Each number is 500 + 40 x the weight over its row's rms, rounded and kept within 0 to 999. Layers, rows and columns count from 0. Numbers have three digits each. The size before them is the row's rms in percent of the matrix's.

# layer 3 attention query, 384x256, rms 0.172, rows 0-108, columns 128-255
100:487480468575489467548494504537531511519449518503516491506485565524397537469438469481513477527461579475526474481456547489453501473488501471499497492565559445450447503495472545476528475533472554527517510517563462497438469443476429512524424449482496464444492587482538578527522543551515468566496450480493482558540483378430442432527490457616505596537460489480439422482533499408550493474610
101:539513434487500475519505450495583467525497474518463517537465467521472481511462531526552530460490506480508483541481493453512434432517506452539470464444507521492527542494540474484470455552521436531487488476487552576567486463512508507537537487527505531464415479543580413562447552481525452420543508529575530526465505521469494496589462495499529466479549462527473435548474495458532492560467
101:514526506475505507482493456474543537597536471520584493495541511516435540525459509449440474548461537503480507496572500541559479417574427405483460452551513437477491490475460468464562531553514486475484464458493573442451548492544537498413564475489557447489495528546538492560525497496561518432494530465483459557490590512466511450523537519469569544486520491541525495522518407495554435515504
103:497475517510521508496461516508421422484578428500506506461497524537427480447506504474461460464518447536500485492499403451509532522492516553470519450471479510519543470454540495519553529456502577535493484504546436471501490499536460500526531528499624517580433426539508512430431492499476484480556576530493502439520501499478522559406478512522569464530562572492509497513457540531547530520511
116:527479448541560510510543498457473561522514469499543545535550483499405477463529569473511510490412500462511542472496475434402501439486534487469495474557529503511429521512492481477437579493519556465476554509551526467545477524486491544590519517497557443492487512507500532453479588515376533468456471507474505488527469491549521548560453513538533558561513517487518416514558592504515595465510
102:489460475493533460464456571503537429501456506562507473442528457522475460575508458445498513500509537530574471459451489518604575564514480508514428473426520444447492493530480478518466488526505488501472464470547540392511557489464509475513537489438482539519514531503457513525461509498492547531488474548469536457453624500502476546498545522500501451491492470529513493462553502439474525464590
097:488511504489466490536506537599453492431473539485514506498557638473484515562509504531518516487488567537507447521485468472554498456511475537501478431448478471546494477523426479476473448477456510382466477472430545534519460423473480441443489515518515511522492480457572457541492499482483466535540525496430447483477425508591442528490487473388385461458557486486501505454589437490476538538516
104:466597492463551441554496530513498496516452568533513468546517520464455484461541510518525489498569537456485492434511462540532500448536504527487515485486479466543478584462595469498517486455498472514416560470527501520470451472520473493535460508586488486563459585562477477447475475492508519544407489497544486482524560508434450486570497516529565458537511565539467502485489535473491560499510
102:547510460464559466596480477533540501507505431489548475496492522503488465470586442482569445522519561518454532466527532502395529493535506533516540472511548502408483601466404504532466515500494550490498571489591478446473444475386472536483493454468505504533485499596529485510477519548513551462480479479523473513523449459581503561532489527480493490445471540517549537541478511583502461482522
102:511462485479498571530487532493482488479451495431410527502504497523576535546437529513432466544541522530475488510568484503498535516486560521566512461470473395457535513494504542433569470503493470541482529534499492564530517457518572512506477553533503438509488460479428503556542429481518484549526526523455531439464540481567462508499411465487507455568395453521462474481391510509586470522510
102:544429531522510483560489473458487493436511458535469517498528488532556479510525433511479438472502493479478413510487510439434518483498462567481548553449492538492492569481552531451497564463485543497462479497446493572482515490541559440518570467527502480460482547453571502543536450396455484438521508425471446530429586598488462477567470549497517474424551566506489473509451549450511499512601
103:425491574451489528498555511433590504519460547451508503489491456482433517556526452481452538531570433466501493510528477468520547541526536542526467503542423443542505485573541490457529452477503482517548430532516567553405555506487508486488468525506509523545576479479536494531473553474599439514554479479496523504472542475502553459513477478509442443513389459401515507458444467445479483524469
101:512471537480454476464525503510535518493476514484388554538484542538558436603503591516506477572549437520502544561514505535517479535450489495503542457501431440486470460526491535484560498434481490505545434487496498537531537554450560476497517476386482510519516574553544466538466453468412515395506498511509468521481564420503454463514486471459542482444579501510474482534501509511526570464482
113:567515502576513465521478470487590514529482458451471478499451540495552487497467543511497550442529503538444473490509479452462530496414496515500517574433540462478520534455543434505510432529554460524409487488523509464538520517499470526459534452517411529502473574524511524404433570538478483502542577505490576561426475529573509503572534541499523507544461510471482430521487594526539516540443
109:498536472507501473505510431499535482538469550467547543526521453495498481485519501539374457517455521534480445501477520432521511531457462502524509562442478569498501472500514482528521468515445559499516561531508484525521550533440463492509505421588542556478490463484538571546472561457535468508550485481476461476549477492550489523509468538461495470489474535445513530499507407520539483508509
108:500505503534481467513520455549394528415483568438537485496498410477508450570515509432462523536542537501513506582530476488421492503512491482539440564417409505507572513487504534434491523536524473532489524468481515456525563452469471511496523501458451482488466490489555466502494547534486490486547436567502488566537559496493515517482479510556501538499524479484504485489420462485550478542454
102:581472486526455476504460460465474458474509504428596529546473479447469547486547494552423545540547528466451579473470472472503424509473505526495525455575501460472526456456515600479500474496471543494541557436478504554529488490553481511554438445462470486482538526487529556433510505513473448531469539464528532473451494509476419462486485501432551558548516525467492525476440491479527612484476
105:522457476601510465478460557501431526556480502529487511535522491469543499533450447446470479463486493442467489541505506560542464575454487561576441408520523544427534535522498502485547551532508558550483565430467466471518566457471522525530454446466527509499455528444490516513476487570498532534497505515458554498558514572447530475535494486530463530496432465472557450481581474505450451524481
099:428527499475558510409527471421445547454471466492461526462449525530503538535522487387501472468544532505495425470527524476532387549572535562527506538497496509478457480496499517534496522516471415531549561542471499477441448450510585592547526554489501515495459531569505480560457523501541508522468509480490518494484442559453538512487472483430467496521410542522535454478488520528532447520508
102:463449469530472478563510474509429562628493504498467519500516530535492497438540559506490544539547505521537543461475517479500454476489477500562530528464486498536564456492486470478495480535479481469599516478483535503438504463485458468500436562483493540539474474594450528491531538489550449470427493547470558513455514418558526471530468571541561477576511500403509417505489453477536538534462
102:508482536536492427467513419478506463529460531449503451524485459469476525492477558494500519470412470449484558511550408375526460502477512432524551429543601546457495445461518541538515437488513489576469480424542544549515512445469551551525534507438425484446460474524558454409494507512550504534507531512575461520526520492495465496504476481536513512454547538463499503573520509507500525502548
097:511488437446567469515499462542534533473399473527499474450493540518489536502510475607543492533464531458486469540507553486562451595513504485468490466544574515437542497479498480513543466443512412473479463517540552543495482518523501474506406512444471534466505509523473511528454502535454438546441570490528562417522531515538525499421428530570456490557481500488482521491500459437531509526470
101:522430534460489496539496492537473499511540490520502434485485523486486523490466494521461470445472479574492558548509423456529471475494542495434477603490521560491503437516483561529554474493493577500519513494518525509562549526506538571638522481504425560480481564428568510509484449487526451433530496510498503479481558426500504473465466564508529504530453523508498519535581497492492454463476
101:513531470529479417492487470514495447463553463462497484480469529500484512517564560564493480465487495531475541528516583477545538503519493483474440495542450484507567466529494509496562431535513458533554499469460520484578506487595575452529530445532547408464536519435464454534510522444552448503465482523489449444554486496512465458507501510523526432534468523506531527449524496524444498491638
113:432546484462433515456525502478459450444414525586482456551484531480453525510515446451542593469527482538519476477467514493507501576488494487499550488543505488473480480464516490476519492546467438543517497498481526600573620421497512435468526539462489523479499465446553471508498534493540489484569433502508494596439547434532459478514496503477554480472553503504476548449472423553504557511492
104:496530645451511589504495554505510512490468502482443527513502546552443491526404498537455514533490512545473468512510436483507518496488493468496553542523481519469479473474583466544525454507478448544505527510466575520413588518537492577490472504444508489535518463516467448449521502491413497513449530543558473478509528483465478539486531523474424491413508530478482488493492550539403467452458
103:510490501517483455556501512514528535487438489447449506474514488410509467504555530572451547474517528506481464498451521464524505507522504489477582495496497474523541524490478521451478424459568471455553520553517527508554518451530483443538516501470471490398587530589495475515524473572427493502468485494517415519426578447472554520501600498530472493508508500512485482487435438476496477540524
111:506564498461534425508509539536443455466530532494517528490510516537519487467507446514494474511498451492499537532499485564591547429481525563495474474504521529479465472493517464516518552476445527486503495460500444602461604548473489423538532521532445552564517508542509567435457534479492532528525498517518396621532480557461520400468427459493541473501437465481438478521514501499511443484479
103:506500552502408470473528469455451483512551498506515445506502497476592502501552452529466512476520468480557496534549449525484500493504397491473452516512521472563476515560512479515498482479518486502456461512519522549533543566526474464525521445500488422472548456504496453578554494528457526470556479488477484529515449506480520501543516472515538505470471464428445469527470488469503540517464
102:432530515481539475523410532551522541479516527423531471504497465447410433486442534548505509518556537446457532553489552498491479434504493536428532443471458527483497473495481511538452516540456477538515528482561531450550526541499515577491556504444475509535499506478510518499495492599447490555503569493457532490522499506458471459572509470574512469520469503447514483495536547492409491516520
104:454497532485551523473513494491463428570501523463483462512506521498478506448537514529509492530485549427506514497553567455499430515499452484512495496513539537447445472547502457440483517499458553469436496551502421519588474438544524471512487542520528487462446557480588532533392477532454478458458491458548482493468402502527573482513521449462442446486548476523496459468516505469474563572530
101:497531526518471517441516537527537556487519479471509583530505569509555459489512427478498535496529534547521503467485515556525511448490473475461476516455468429523473437466523463473514584465478456492489494564479484568537576493483468497567545469481524480426478490509549453376560491525486506498491508490467470490499519510522446430514448488538545551487593440443512536541519414532490537573500
111:441471490493527508470482437458488511513491494527538456566501501524558510430466471537482432461495520488539506633454559534503497519470514525540517457504485490458519533491490506529560477507456515533482472572546404505518520462422587522396448475464494509458522522496448483476461511376523448500484536534497531503431505554482503445465561506496549533536538519521554591526489555503519500513488
115:502534476514500510486509475502529522466526482478580479486503504548501525524516465567462512605474522465508496468486453532502494516508452477543461521568543416454476489490441522531495366485506555377470441504420492572445537529442522494508492498486525524461449487503503465507532473523484480540510502538501551512570523545459478499528528509463471437426450552491472434499490508456477511533513
113:486432536501516490512443566503407514465560497450465461486501472505555518559470497497573485449517549481495538551448522487488517472514464492518419487558499508520490523528468452555542536520486506496507411418531546570539552536484466510472512483495552536492468576487521546496489511518489457472545476570471511469448525440531477486455466516494459496442572476474458479568455400485496469516500
112:509536555450454500498512553541471484495502481449491495510504480525532513558520556438552517447481469471529490508520499462429469460504458428552513464490583455441526552482485484497494606556510466381447427530519523535487480508532490458521489536501481459520549492509466508527480515501443602525533442447455480491495480466472585557475532475584480545493503452482492499477449574545478537446537
114:513443516458487551482473383528558505524450511501481511533569499576561530450477490479517432464536525515451495537526490468467547481468505487536534580479449570466435538480458480520493489536472511539489480437553526451481496471519535521533471489425551430459503461582515535520512513541444409484444488502533499462503511519465490473553487486484505503543472532430467472467489524549540456551460
116:506542427501521470537452438498497436461530585557516491499483434498490515498493521551423614539450468493480466493477532511435558536450462461465500523558520503519546568546490429530484503423516620493488537565469466437508468513492517477444536435494551515495506508512535498521508482515564511466439498525506510552516568474543528496452503508414602502527483469523494552510540475536495483470462
113:513539463514462498457467404534502488482490485479481485535512433467588531481505476556588503473488536478450541443512430608525574563560529435491518398544475503529545488487507534487481542508551505530439532529482510530503501483503472495572505487525524561482553550475512471474452479553523536484517532501500519497527520499396545501477491496450450552468504520487452440427503543497551452542495
124:479485517507476490514485457562597480511578494436491555473556497512517472499531455559518529474507549463457523463453563498501532551542408463460472465525435482503495505482504527504444589521498546451532486514559461495513436574422423434504548541471516543543538496524521522461490484529544550474395526531443498540508491445501430550467435484492445504486462495407517568439483546417537557503532
113:489553499476481524514445493461525500435448552409546457467459545496481492489481582423523460449441460522493527557518453493511505475432483516508515570463543539449424483554517515425495538515433481453462460569559519479615520561548530521526459535532515451566426502524506449511488470438484491531505489544436502470463557551525515441503495503494566474505495510546499423491488435516515519524478
109:463456468416464537506544468486506470493498453487543531450476538463510475535548497505403523501494460489482397596486544492473484482501561460489537529458506463453506516437530507554463528462540508484497466573417598427506489470458574517459449516473476498514445562478542530494482512469493570587468474510543500489519444511516462524498514541526512530482476535555496526520589447470438546520523
116:480488488466518457561496503501563481528546603531454463384568522515521545486488528443484432486449503471443480544487543514520535545473462496522492500409464498482567581491483453515481530445401518485489503489478477483497553456578537458514439411480509524500450460516569518528532467466491425503502538543576513479425469502538523577509423493543480528502466469489518476506521538535533502508582
109:448483476484453500509508554488459507455524516505493461496525506484447488502530479475530488517484519556530539503487484557517471461571462505508506553495466457431483535535472497468512573586501521443490487398562452468493473477490461473499494523545543518459505499470557560528457512515415528500539533431483425514492486529494490507497467532612562504580575520576486472519388436467511576495553
111:507526511487525512480558551547490538420488488499563498514497473460550512506514490557482508534509549498563472505483507497492475487537535457432440483459397459446545549489404474536499538556562500523537500504580502513502470515468476516489452468440518504505513552504515480487566548506411547469435581446480505541503518436545544497475550522531444508534496524517498427418539529502504468589514
110:529476522564431451481475488441451465516456510529520491462491485548472535501502540551440489451416462463475587565478547559446526467502549565548484434485514525551452559540483556482549538440501543500471518492456436467519556495571568542530464433532522529502545562491518477563497414496531467466497530536523458435536533535477490563542555489427509445519510440459559445528507460587490467447468
105:437535554500424487536497447518462495521427566424479535441408513531485481539494558430479505550531490525456517433526514479426442491484496542478546540520403609433453521500519501536489442465472429541487476476571500451559593478472480523498527505469550470414557482575488450528542449458564481555502554595501518557495444550446479442537497527492508550519436424484460557526452485493494517485476
106:484493549475444446488511515482461539563484554588501517546514467492515515541563491460429533521477449534523490483473522505571485521521418496464476542473490512504476512561408436565416494477428469481506575523421508479498490423500485527439442492588525442496516556476543484469450500504447505446525489593468553500542477499526473447490462482508557466539500574549552501428552523424494507515464
114:479513530540497410523511490412532470508520531466479425482467471483515446511468477575476523414529511510574441548488471509497501495512451467526567488514540553478477561495471522491550503481519514461512498540521500420571518581563533541472477448484541496466452530499545491516576463497481425572435563519478579446471440539526518536481497493468556494514482485505494439552552543548497525462450
122:479510518472473519483456548516525545507535446529460486445588496485482463498550524465531525502514577404532482465443471498552529572471515496459517574531452567459426455520496533496530541496476500580488512481469444580468407466493493517439561444519520413522545517474539524510511508537488412497570485524501416558447466455495494486495445467484521454518452520486550519484509462459514503475496
127:498474482541512538476546555472485484498482606450448454594450503507510507491524497526498426533517490513461505561501497541517418517449470507522421437487455506441473502549492465459509472449531499539541477444536501599497535445568539567621504481477443445525484523540435543556502545597477561521523465572536448513512573507474542543573580481469525527416515457505488501559459538561511488518530
131:420503583474483536474419533551447500453507476515493521544519479503522476445536455492474498451445526466506567484445554591453576515503493477409488504568513491517482446511499556567514528535562517518423501568575509453513450448485473473524533501519507495469463500457485463556439468475424534439469527500455458546535560492507488429506479521496479499544567510498428513479505492498565487437504
114:483542470576474484568509455494510487554525503420495469537464474559497486487481470463523450487570504489504424540561507512518459473447476517533451457496546513396501520550450504482510475535459423504459494465507540462535530471484511467468568537519412513490430488539428477473444419506529503483472411514488555538465576483496505486492427474459508534485532519447522554554507522515437507460508
108:489518433541504523519425526465570448483395557487601465551527492514490502490485526547481549483530497504446529468546466501543475478479479517481521463455515492465467525424504523502507502484499539588506473523556527470511536422427540588558479547547590455441536469493466514548493447527441509551465523437575553585457519483502497515499543542444509476502543540510459472496549480541483484467480
105:522538446500490471523488597459523432495484480525524522521500503521462447508487545519521428501515469547522475526525554484639502465511513530483527464560467517520541472460508457509513452600529543492515438446463491565528407478502507661498442527492482584496417523550445516472523493520470472468505497492536526499416459525538498460540527508513449442524520512477451486448516501539512513480537
109:529467533455418489593469490589466503493499528483488499497545469443521470446476487550402498503525473557532503522503511497545499447432500513533457509514501470497517477484476548562456478533466545488471442555496410481483510530515505589544517465512526459464472452486457484495511516502461497490482452491503601477473522457507481564498477484531433496525490543583503461453522494442447461517517
115:479467464491513532434521538549509459484465540510482499586514448445454508512568530456482433504525448526519539492511475527492506470525505484538534474576437524505445507517549497413515478508508505541544489496537573560531458469532486538546451515504513440457488607438485514505458508542459515467471433522574481548512480477444483477476516476505407504493491505537452498491494439472607436484477
118:563478507409470433517538476454493455435496527476445491558476462578568532443468490562534434450503513558522482450474482518513480578505579523547573503484506483402507498524447527441545430441463484517465543499500484476542448519526498498497523463514513489523446476442448483518525453584450436513515507435552523522474544516460475592574518531449444480476478480582483556528404546474534548482538
113:454427457561504448519496510517553531520384501541484474530493465511511508481532545584553484530559528491449488449536478528564487526525472506419539515499484465529533511537418560554523438468498490545498491486462475507460533433482472464505534499580474505479466501566563413480446455493509512389480497475529577485481493464503516441545444514480453514430501501467515518481414511474466518478480
114:466539611566456512517530534557525519456525422465495516482488517572550479525454544490457445495519522445556485450494472485506444548553546505447504477472488528481509546463501470497485493483510527501546477460429473530516419570466560515529496545537464517461461529485474463472454549551491547502467430473523543500466529535517525485507556449429401492449531511543502491542550523504502540596492
116:456508508456494446530466618492511524474501421514551541569557482504483607520545469557497433493589477526562489503475533444420476602541515487459485484534566480510494426495500507554510491483508534513497443521496497496497502447463519507547479499521489513478483486540454446435472465506489516471542457554516555474467542528502473391519556523433492466451484491521507549456516556422532506487508
111:459469485520506480491457461521516555553525420489439549491543444444496562506480530473528483556546505565554430555489457476483488473480489564520456525505446466499533506426481460560517468511547531504467465497518498575460547463514429561552417484514511486498569478462586513399539543492481549493509463513484484503526515543492468494518465547481508430500466568542573540501412529417531464462558
110:565513529509465533563465493497483517532506467444494547553452515526397539477473420490449592516483550438512536482427558498515491512545495421512457537615556553461502509510470528474562510483489387408494567516485422507512496471506474466516453567530476488541473471529507495516495455522565526481495491482503526471464471468460437509467489515521424502547499455555578489483496438436482497507477
108:557563454501541567483529491526504518438501416517457461509538480565502467500548472468472506527480496506490574531580585458531522535516567442461473479508486449566483486465535506473567488453525460457419533472533463452358421488479470475473542486463472451559505510408489530536472558509520495559488495478525456410556534435515527464508444483545499451509490467480542547489449488507516514477450
092:479495496487511409474526453519484442599545484534544522553586552474472457480455621503510466417442533536465506489476497484435459524487475457490524525432528506488459513427474501472466483466517465458473472530481526554514515458436560520469507518435598397513543493530506489533437517548510557529431500491547389494455552538495531567506499542505518495520563443465496491487463492468463543547463
089:526471562436561513490521449487510511470488475442528439499465556521417534502472518422528498497438526436492467488498537504529531483485485511468499476500523488524436426557554505506449472454428570438445555588489463453476408529546573519508480561516455454581490525470515526544464491521522502502553517419504497514522482486498473486518468542554436539495515543493550518534525503516512517443449
086:462430525534461479485549405483501543515509479529494513514482504527470463463459484520518443500542520521477528523510476484514497480523506519485562526427461480410455550474447471530481565445558504504617504486478535486476513507491537549450569538448485472464455432518537510517491488465494504515478505525486520570488510524542495499526530506429521467444467514510479440497539496530484469625511
076:491465542496488440486506471509528547529553425493445534523419475442474436528452468473518511519493528532522505541503490502525583467532519444445477456409465488461536509479526428468488503514544492495536485444453521461523523470569566470490484534540499528455544525503514536516500450432565521508477492502502548558497519541499460572509549441533474504442400435566468564484534478512515491560534
085:510475512502471439525466498491465519561399481511515476455552519481544518511490445434423484477513521451535428426515515452419490504474464486562465549481506518458520519486499552473471480499516517518480517466465554434499490446481509514433554445513463496559480451518504496503540516498540481499499427522509497546521510563492490476529547535452502544550443582487431462510539486524520490474518
082:514574429549529557411493486584534511439557453518562528578471497430420495494508531457495530549494553488468541446438532565529561512521471537455489537501504453426472460437525489526520491513498548543529555471509533507542422483499499502440541493555502471511488452420506443550492561519483445577504485563527482594512474490508495464502575449476464494454500578492458445550521472491589496451454
081:463557565482533499457531543509518416464520550488507493514424494495605479537498517541476439489447471466531550531552445464516505497509470509501502433458510519442502503589506485462512511460493509556427449538448497403514505495504521506484528485472518535497448500401480460476610527632441508554428500483543582461521504469413500490523524561498503471560475507516430463453436499490534426501545
092:530485474543534505553544418489517556502503556438559454509507601492463438548491436435488518507485576502456516515519440435513453515419493474458465517559525536510475461556568487462523503390414492555513481508436493509474474510525495523532524509550418485444477474472486588443437496534477489502502490468482502539576448458483509479481564504464512556362488517529519502460562528512474472464464
084:551571553452422546569414518487513555504548465471485549539530536505495458499551532438527520455419427544509581467545501450442508461517476501543447538558499566506530486521492474530513494502491545417520460453541463493485525472576453551553588448513517496445464502568421501588464534446541437481511539509507522506417424442451526470506514499545442499493535444527460482462505459510558449498515
084:474451510491557485479508476553519512474525471483572612377489454538427567435529545477463520485458545480504460556490541448475539432487534419525510509528483506483491511519567492532491534478500541568510448503458533396537494552583543457528533491431527509463478508517465546512538525490518574479505496490516526455427533543513521555457518461517504483455441454554514476478496529600504477487531
088:480409479502473450532491479537447449473468528584521480518587495565486517534483468545560489506556505525451556513528445443474447492453532505528481497494525443498486551512485441497459523505473478470575431491577512534520513459536501455572452548444516547440514460535443563474486526504498503538431464520530498461357533583484536524485522415477557474528508479492521497489522470518464436501536
084:536354530506499506462461537509423473495548501603463498512487495570493498506465497475479522461503508503497526475438451497513575486476493458516574445494531480538494493439466435436503504527578485476536462531431533523446491504477594491505451510502492538434495474523458562455501493575599485478493504470453438441440506561516497457527503575482550502541541482546503486498519515536505554476505
083:458526542513454480516505522482467496430506490495519515491499500509596527474573448504524498508443490483473510482484540546475477478573460504494475473473398478419470515426501473497512489534561595485478415429438531494484514497520465470513504409431480532519496536514487443542526397460494535510539441545532520467468420450502472541477475494480483511554524605510515480520534540535513458460543
084:441492522470527540511543523514507489446494527422534493492530505496535530505466453552537530480515477527509451448480486546538543447494580465516457455482516501573531489515513472447547496417542508513587460487446434583515479526546554449476495479548458496508498452501447538545462459427574529512499522541520457541572510566542514549562484478483444526495490543479471462521468477543403460570436
086:496509516503483393546499535427435534489499492534397559528553502497473556459493491521513509484528530489476461465550545535461484558543565448459454397472476458561529458464554463517451479465495523544510484492556470565555529540562517497559505517543454495513448524493491414478527448471473481462511483501534560540577607545553500479558504533448539526498408519575470478570543519487502453532517
090:462500477509544493497470507541533507455551547573514555445476494514555462417532511495487498480541636508511507537512500499575511464510471490508458376555532533501486485564553476507485605503442479526545485494423504463541502508456471515446507517474441556560451420473568512474499499449493496530480589509469489492528462519523520526486511518574496494471485466539492662524484535505447482487480
085:518538483447545469492497537441453504474539471552521488498493466476540534514521496496442448482429512509528401457498539467457443558557397517471508442434537536522505469501470523470466431507508482505493554510515526454560459488467508577534477521493531484491517492496512489481559456476485468487518534510538477498430517482539524613510437441578541512515436410484552507528429540491518468538567
083:440499561502454548571440447556505490490439499365502490432461389467519485513481559468541518531464546512533515527480445528511530465405510524373473525466476517465522508513525459531452513492545448530551580487436474569489552537528469517510540500514479521483472469470471496482517556475486598559524457514444539529443564476487485462519486496467525509503539544521479505493485471488508476482462
085:563528525498527532435507439489525477526531497496479519527449496467429488501485543543510535458504435422486486498533575521407436538520460498499494493441465484484517396434529503442519500530498514480490476422439502553542433420476534544444417503603536439480501555460489517546412487491470512577517497548563541442464519526611484492547521505499494494506509474490485517457449484492460472486426
082:529439519545497544526552493464455502480509426543480467514548524503552461475454518506510436514517517447526504482508493548474478588568540538471485556559428491506493529510541483466489439539443485469536480522574430538485491453491546458443411473470482526540487508490525487515545521569541490547517554544530443528487511493464504460491531522542470490481446440507391523524523502453497502511534
086:486525482514459437414488485536579562542460482574561478468507469517471523518510493488526490505502544475447475448485530499467520435450610472481445511442501518473552506564486474521486518386526515501486487454445463463569532489511437422459559522461443582497529509457522522497454448444453490527515472530421476543501476557519546533510543437508576478460519500477501458472541534544508487461528
082:528489483471504527470508562495478470459456444549511464517517450483460549520531458444363526521548486454549543525449440496489488516552518481508522493561536489424432542467511523476500468504512528590565513565503498505459454611512447523531510512554483548493430506445437471546485510456545532521434494545541446496439464523510564468522507565500475544524452462562555548486522489477525426521538
093:528565520502519573431414513563536508440472429512437433545498520400539461507472496483492442461484500501520539475516499460483578471518503532485482537533540478516531462497543489520528518532509486537482527450541497507495521488489523555428476448559499566554430453490483474532508547411527549477468408448460505440511471494493532487531437576380430537437498577474471492564454448506488467457463
088:510412503529435425495582469516545451492532470529445545464511471471450515497489557507438501508540495540484502539536426466478501477502466514521473468540533496492475537502461444493464553468415506461511519466529499512451503551487461576503473457486508561509534445576508513440550579559520509496505513477494514412435501447544555538518509528539502530459485514472545540489469542471525586473521
089:534578487445411566525495492568467526501546508484499485417439506492489492451457508543488523494488514523499507520461437403595545541511478537520475415492509488450554509547514420577518525467496484484465487492504524504535524563535517425518453494479490531508424447470468468490573585497461485584495553468512502450518495466562497441453530553538521465542501521535455466507514447563486580498518
083:496487449494529548520501451514505490449508608478499530471505455496536516567441562488477422553500415482543491492540495497470543496421526524546456493471503476518507482484495459429602517472481449516551428513487490474475427517480439563492592533529518418402478463461479560527506505522586600571461488520397522509461541468545496481555495484470494510423576480456469531524472537536491494537528
086:502533505558582487515467417560548460554496546504512518490508439480509590494404462554477503514442493469498536506550447561502531521480538476487457486473501489514482528477428477469491524502494506509543536513403454490564503536545482576424548475523506581428404469522492453515551544457501435484493479477458520524395489520468543463471530474390511491439583530440498494523524522536523526426502
087:557573515471510442537513418503484559525536456521490468485523535498435471545498546518454497520445533501438466473508560506520464542509520481494459527543519537520566483548437427516539531523521468497541495500525508549462469609482473498492506515488415375504509517479549473407508543533497505510497540480481466549542553488543519453457465467482447451506480542509524527483446442471541491512456
072:490505485486452458586499487532496502533515484429528440559430527479541516540476495516504527489459523485502493498539514450486495490512491475530461456463474538468488478490430510549525476434548447445479514520535476631463517487520560534558474615552520446481513450492462458514434489389517445552549551506482445481438524599516462532576508498499586556546517496510532477478538461473459576391523
084:485426492412548533586486528456520528491547438453606398490515522512454528553465516524481438498519480424424468551505453510499464517493549496547514522506500539488553467543501552526529389543511505513508450479514465507501489480434562454554468470516522458504507499495505513551440492530472511482547494503493509475498476547473434463485516431536508539520432557526441484462438531545432528497571
084:432501540533491508568455558537486467417546463513550491563481514540524475512479473505516474560479545477475535473498500464589499541566480474472508494496503555449447469591530506562538503467431476508567539511451535540573444540510523489548506496500483437457518482547469487552508527535502510502482389542518554496548476492434480438476459525520459477473529496570461507498502462492491451537514
088:504464521514455578570478476475563516456470475453527472449541465484479561451524432463502490562533459527448506470441466493543532418507584525477434563513485550464481434502556478475512479447562538555480520517574519495549471469473454502464435444519522511547453474556506481527484439462458449482521536596481521486545448488483499493465486481522477449460491478531516625523534432527522506492517
101:509520487578518473473510515440499525498517533475542488485417526452468524488460498523517518549491507444546441491507569522445539540469476532515509484520510458437505523495473508457460521491497555529523517471554508555509444490418406446545427459484532564498496528547497483486473554567509482487504462488553533546598456511530486433556576553554503482528451591503575481478550527482547545483500
095:506506429560504520477436463510537502434536495533426523408445547479520542474504530449487525468516475491490563500463548575550471461483508482452494497482484461528518504504555496462555489492510559530420510482524488429586501568547432481520504515516464545538557601504489489530447454503424490543513547521476539548571461455510516550493470527516533456479485452495539543459507475454441446466512
103:512549518464571505551449506472496460537470469458552515490561563544487493531426540572507548507504432480540528515518526528483437539454521474464521539503532484569485476430465521517448484544557505450531495483449522515525499465453440487533504493455462544566492491453483467494510505502524535541405438512466521446505570496503458492461540473601491566540424483515430570516493494458476432541511
103:490519509488462594469480502464448476520486435516585560509522566479476536517519445474530522493457421455517444494546541454552486467555516454439498436520545491537542548465549472475502579568529509561493487515502552510463498548543456465521456544457624474433498497494563478451465506495474510520412466534538528505508579504454506544511466481508463526476546516554538480530488509530548440442525
102:507436505449509436469536469566448426539552476475513526455519464505561467556432507459495457560550480535499518515500624499505525524525541495573467510510524505558510430517542543504469515460546479516440470464470513507522464537532461468545549462504452417497505437508460423461511489510516539507471455474453482538500496528506508494471505462571411526568487465583473558424480475506564535448466
097:484516524543545550475468476500527449486496540496539521531495481504500484505493493481469508525457479487530506475473492450532532559502532490501528571472508523529472501517487489468463516530460530466515417577497528457416495499460482440468548534513561491432534504510517501461533462372454456478508503468448454555457546459478441516454525512425500544553546432525510550467541457490519405489402
108:516491535536489567496499465455546534442511462492439576514543531444514507552458535501528538469506524537460525448508495521498466494480439565509505567523552485523433453486535492454510473513495493545494572484493465435557541514502470504450471491491558437528497545429530527494492496532413443505463476431455492473532520551461472565598501567482506497502536586502520405450548493548445554427494
097:495492551445499502513471494551550508492420497504488532515494549449501598474503445548532402478504517488424456449475581422490464520479492502435504534490511400457463447504554547559449431507508557552518494533547532516434478492540535484545557464476507530533571585555486509537476461497480557508520476474555483487526499531535449467582497463449508532515576552533492483533470499507512541545568
101:528485460479530526510516522444462548439525496438527473528453498447499503544485510454520534463492490440514469452499516551539505485512488489539436524414501512428473478538478453510480508547465478504520505354492603570459448483500488505475515461486530479493536428506477550501456445525546550536542442476400515548474455538532524591458540521578437483444539499455499607474515562472520556504488
103:503543496509536525392459478482493522485546500509575519513453556494552509469519534461534493509486531449543511551404400517480471513534464492442483547492541461478531532497427512479504527486481416451484423508488557585513573595471502471502493505560515530591510580523528502442539501502544531466466491520534522482531560547437497520483467488412537491520555550574445538481514444542544517494498
095:506446510483550467485491576517547533487566483573481418492500461473439509525499472455536507558493529559555543541509527504476560505511385505516431537480539492543539480480552482539515505523527576533510428501541439507547476482441460506449473486441483460471497503488557565535587516518498423512538471507441507535469512545538516503575454504570472490514543500494481472570513542461521439555482
101:544516425432521521468504537505530515537552525475484589443545484503485478490525527471505574440525529463489528432562497458415504533512544518486475501560476428571433500470498514491461446499490489524517499514503562509506531452481518524404507534531466479482465486575383572540493549504535424477539552459555485508517503486466550539487605513590481462535469442484478506512428470482532519508480
104:470537522519418583491504509501488467497483486483488502521514513497544471462617501501591490496470539524536545487496534465458482572478514512473463451429501426513513534536498455536558573486538477480518477538521496483419562502547480483482493404504559454453474503464491541413512472478597493490530544498456519591505485474502510508513509446462528444493487516499468559484460491484488526515520